From a checkpoint of a small transformer trained on Wikipedia: vocabulary 8192.
Each number is 200 + 40 x the weight over its row's rms, rounded and kept within 0 to 999. Layers, rows and columns count from 0. The size before them is the row's rms in percent of the matrix's.

# layer 8 attention query, 96x96, rms 0.203, rows 71-78, columns 0-95
093,232,227,192,112,227,158,223,207,164,257,158,202,218,257,162,282,186,199,187,213,184,239,212,270,228,193,248,224,129,194,125,229,161,235,211,232,219,208,229,183,187,127,256,214,174,203,201,179,222,185,225,203,219,237,202,267,124,139,205,213,197,200,156,104,168,211,273,104,149,179,211,153,159,181,198,213,221,222,228,262,245,244,163,121,236,171,134,213,191,221,233,178,239,267,173,227
095,276,212,271,245,129,186,154,247,211,247,155,235,197,213,235,196,234,240,158,244,176,153,242,192,223,118,191,188,236,192,240,188,239,193,178,189,194,128,285,153,247,194,127,207,226,143,249,164,182,186,223,252,206,191,117,150,262,266,220,255,145,216,218,169,171,187,196,141,136,224,130,146,210,204,219,179,219,279,217,142,187,193,218,185,190,233,135,223,219,217,176,188,233,220,254,185
099,185,296,212,230,150,147,210,200,196,141,220,273,194,229,177,134,222,246,181,199,273,248,223,186,160,233,160,171,252,188,230,166,208,233,211,151,207,158,174,171,252,180,208,243,140,187,247,149,269,180,167,209,102,175,151,189,162,231,174,149,205,205,213,193,258,302,155,159,202,269,214,120,193,164,168,191,255,231,213,228,188,259,189,259,216,184,182,249,186,239,229,150,168,154,229,183
097,259,216,211,189,152,151,161,261,161,207,229,166,232,178,212,155,136,248,156,236,194,291,214,249,134,183,250,141,141,227,175,225,259,253,152,184,163,178,249,171,218,269,227,252,165,183,193,195,261,188,144,259,188,236,173,187,182,141,230,272,237,196,210,315,239,156,201,173,177,234,172,253,150,258,219,240,204,180,265,226,144,184,152,191,175,189,215,169,202,221,217,161,211,173,173,208
100,287,206,210,223,193,221,212,166,145,204,233,214,227,163,173,133,210,190,177,191,334,224,208,184,294,173,168,232,134,185,220,165,223,165,196,147,249,133,246,160,193,208,197,230,220,236,188,171,197,241,207,186,229,138,181,220,200,220,278,222,251,157,137,197,164,165,193,230,170,181,221,163,177,146,193,233,203,211,267,151,259,139,217,163,140,210,178,207,233,169,221,138,124,276,237,150
098,208,202,206,151,162,180,180,171,179,178,161,236,261,213,246,173,299,189,197,200,218,145,222,236,241,272,250,241,211,219,120,188,192,212,186,115,202,222,184,175,194,238,217,216,159,230,199,201,146,277,164,279,188,161,127,207,120,112,180,160,244,157,214,196,203,136,195,198,237,205,255,237,222,171,146,232,237,197,218,146,284,193,164,267,160,219,227,225,135,202,185,178,278,218,201,214
099,201,196,205,190,220,240,195,224,214,194,265,183,147,219,252,220,228,232,229,182,206,183,313,200,165,155,221,155,116,291,177,176,182,143,183,235,185,166,219,233,283,227,166,206,185,171,218,174,137,200,233,172,260,242,175,236,241,126,249,200,236,190,222,185,217,159,152,216,225,170,195,174,207,152,203,177,206,156,238,259,152,227,239,253,214,189,150,120,230,164,175,231,168,245,259,79
097,151,152,166,206,204,153,254,224,186,239,211,179,286,156,197,263,222,291,226,172,201,188,197,222,186,199,240,209,263,256,302,228,157,216,146,226,122,187,244,143,246,197,201,190,154,182,189,206,207,238,159,185,196,199,107,269,196,209,241,183,122,167,169,224,118,261,247,265,190,259,154,204,184,190,184,153,226,180,220,207,200,176,183,154,216,132,273,197,193,236,143,211,217,175,205,192
# layer 8 attention key, 96x96, rms 0.213, rows 71-77, columns 0-95
097,217,134,233,183,245,225,182,218,181,284,95,203,191,250,192,270,201,218,189,208,185,274,152,302,177,155,224,182,182,239,175,233,155,224,149,206,273,243,225,117,151,210,154,189,149,211,209,229,175,190,264,174,203,285,144,235,147,192,174,203,166,219,152,212,202,167,261,200,182,205,204,156,152,193,163,228,210,182,140,205,182,213,222,197,159,231,196,168,127,291,236,216,187,186,238,243
101,260,242,227,238,190,159,150,203,197,249,153,241,249,206,171,158,246,192,190,213,207,203,178,145,192,244,161,197,181,144,227,185,247,242,142,260,134,194,189,133,255,198,213,191,252,248,200,190,170,228,160,227,190,208,157,163,164,171,206,174,198,192,298,143,280,234,248,196,97,216,245,115,179,162,213,210,185,241,194,197,225,198,115,161,174,251,150,205,201,196,116,190,228,285,186,193
097,197,246,237,181,185,203,172,183,217,164,270,197,267,129,189,172,193,190,210,235,203,254,183,229,166,248,216,170,303,187,220,200,264,247,200,115,183,215,158,176,262,176,247,163,139,184,172,163,257,153,243,148,128,181,154,193,155,257,150,156,156,193,167,243,210,235,281,212,154,174,267,186,206,247,160,212,289,203,158,190,199,235,156,203,258,180,134,194,170,241,190,172,149,178,203,207
098,222,210,174,132,188,133,220,220,245,145,202,149,266,198,162,227,225,211,200,243,240,326,168,211,127,224,231,232,104,279,156,190,214,215,144,237,244,179,230,164,245,190,281,235,228,220,221,223,213,176,150,216,151,173,243,246,212,200,260,224,201,197,184,204,215,128,109,155,159,214,142,160,173,197,156,178,155,197,209,208,222,235,192,213,248,150,210,140,240,239,233,196,173,200,173,227
099,228,135,202,250,198,244,178,220,213,212,268,158,144,163,139,188,208,170,228,151,189,244,204,146,230,170,192,214,120,232,232,255,206,260,225,166,277,136,149,201,224,279,246,223,259,203,171,188,162,235,226,197,158,217,203,210,154,160,167,165,186,182,228,197,223,146,210,228,157,234,212,199,202,120,179,205,263,184,184,156,269,234,239,206,162,293,185,237,242,169,279,166,102,218,207,181
089,174,229,243,223,150,199,150,215,165,168,156,262,195,271,230,218,164,164,147,218,239,188,207,201,207,281,282,175,144,217,137,171,100,232,156,161,245,163,186,227,183,273,264,229,192,226,227,190,189,221,181,238,149,180,190,217,128,170,138,202,234,116,170,199,243,189,201,197,173,130,241,187,291,201,180,231,265,159,177,162,204,263,205,250,153,199,205,275,223,181,181,161,193,223,220,196
093,183,136,211,205,183,218,226,188,204,209,159,231,230,193,190,247,231,226,213,187,223,152,277,234,146,205,213,216,200,265,189,190,215,264,212,149,181,189,210,155,269,219,175,230,120,191,238,233,159,216,209,211,256,151,201,178,169,165,279,230,206,218,257,213,215,174,218,194,251,160,172,165,187,107,209,149,210,183,286,220,151,236,215,188,185,146,140,183,318,235,111,219,172,263,249,119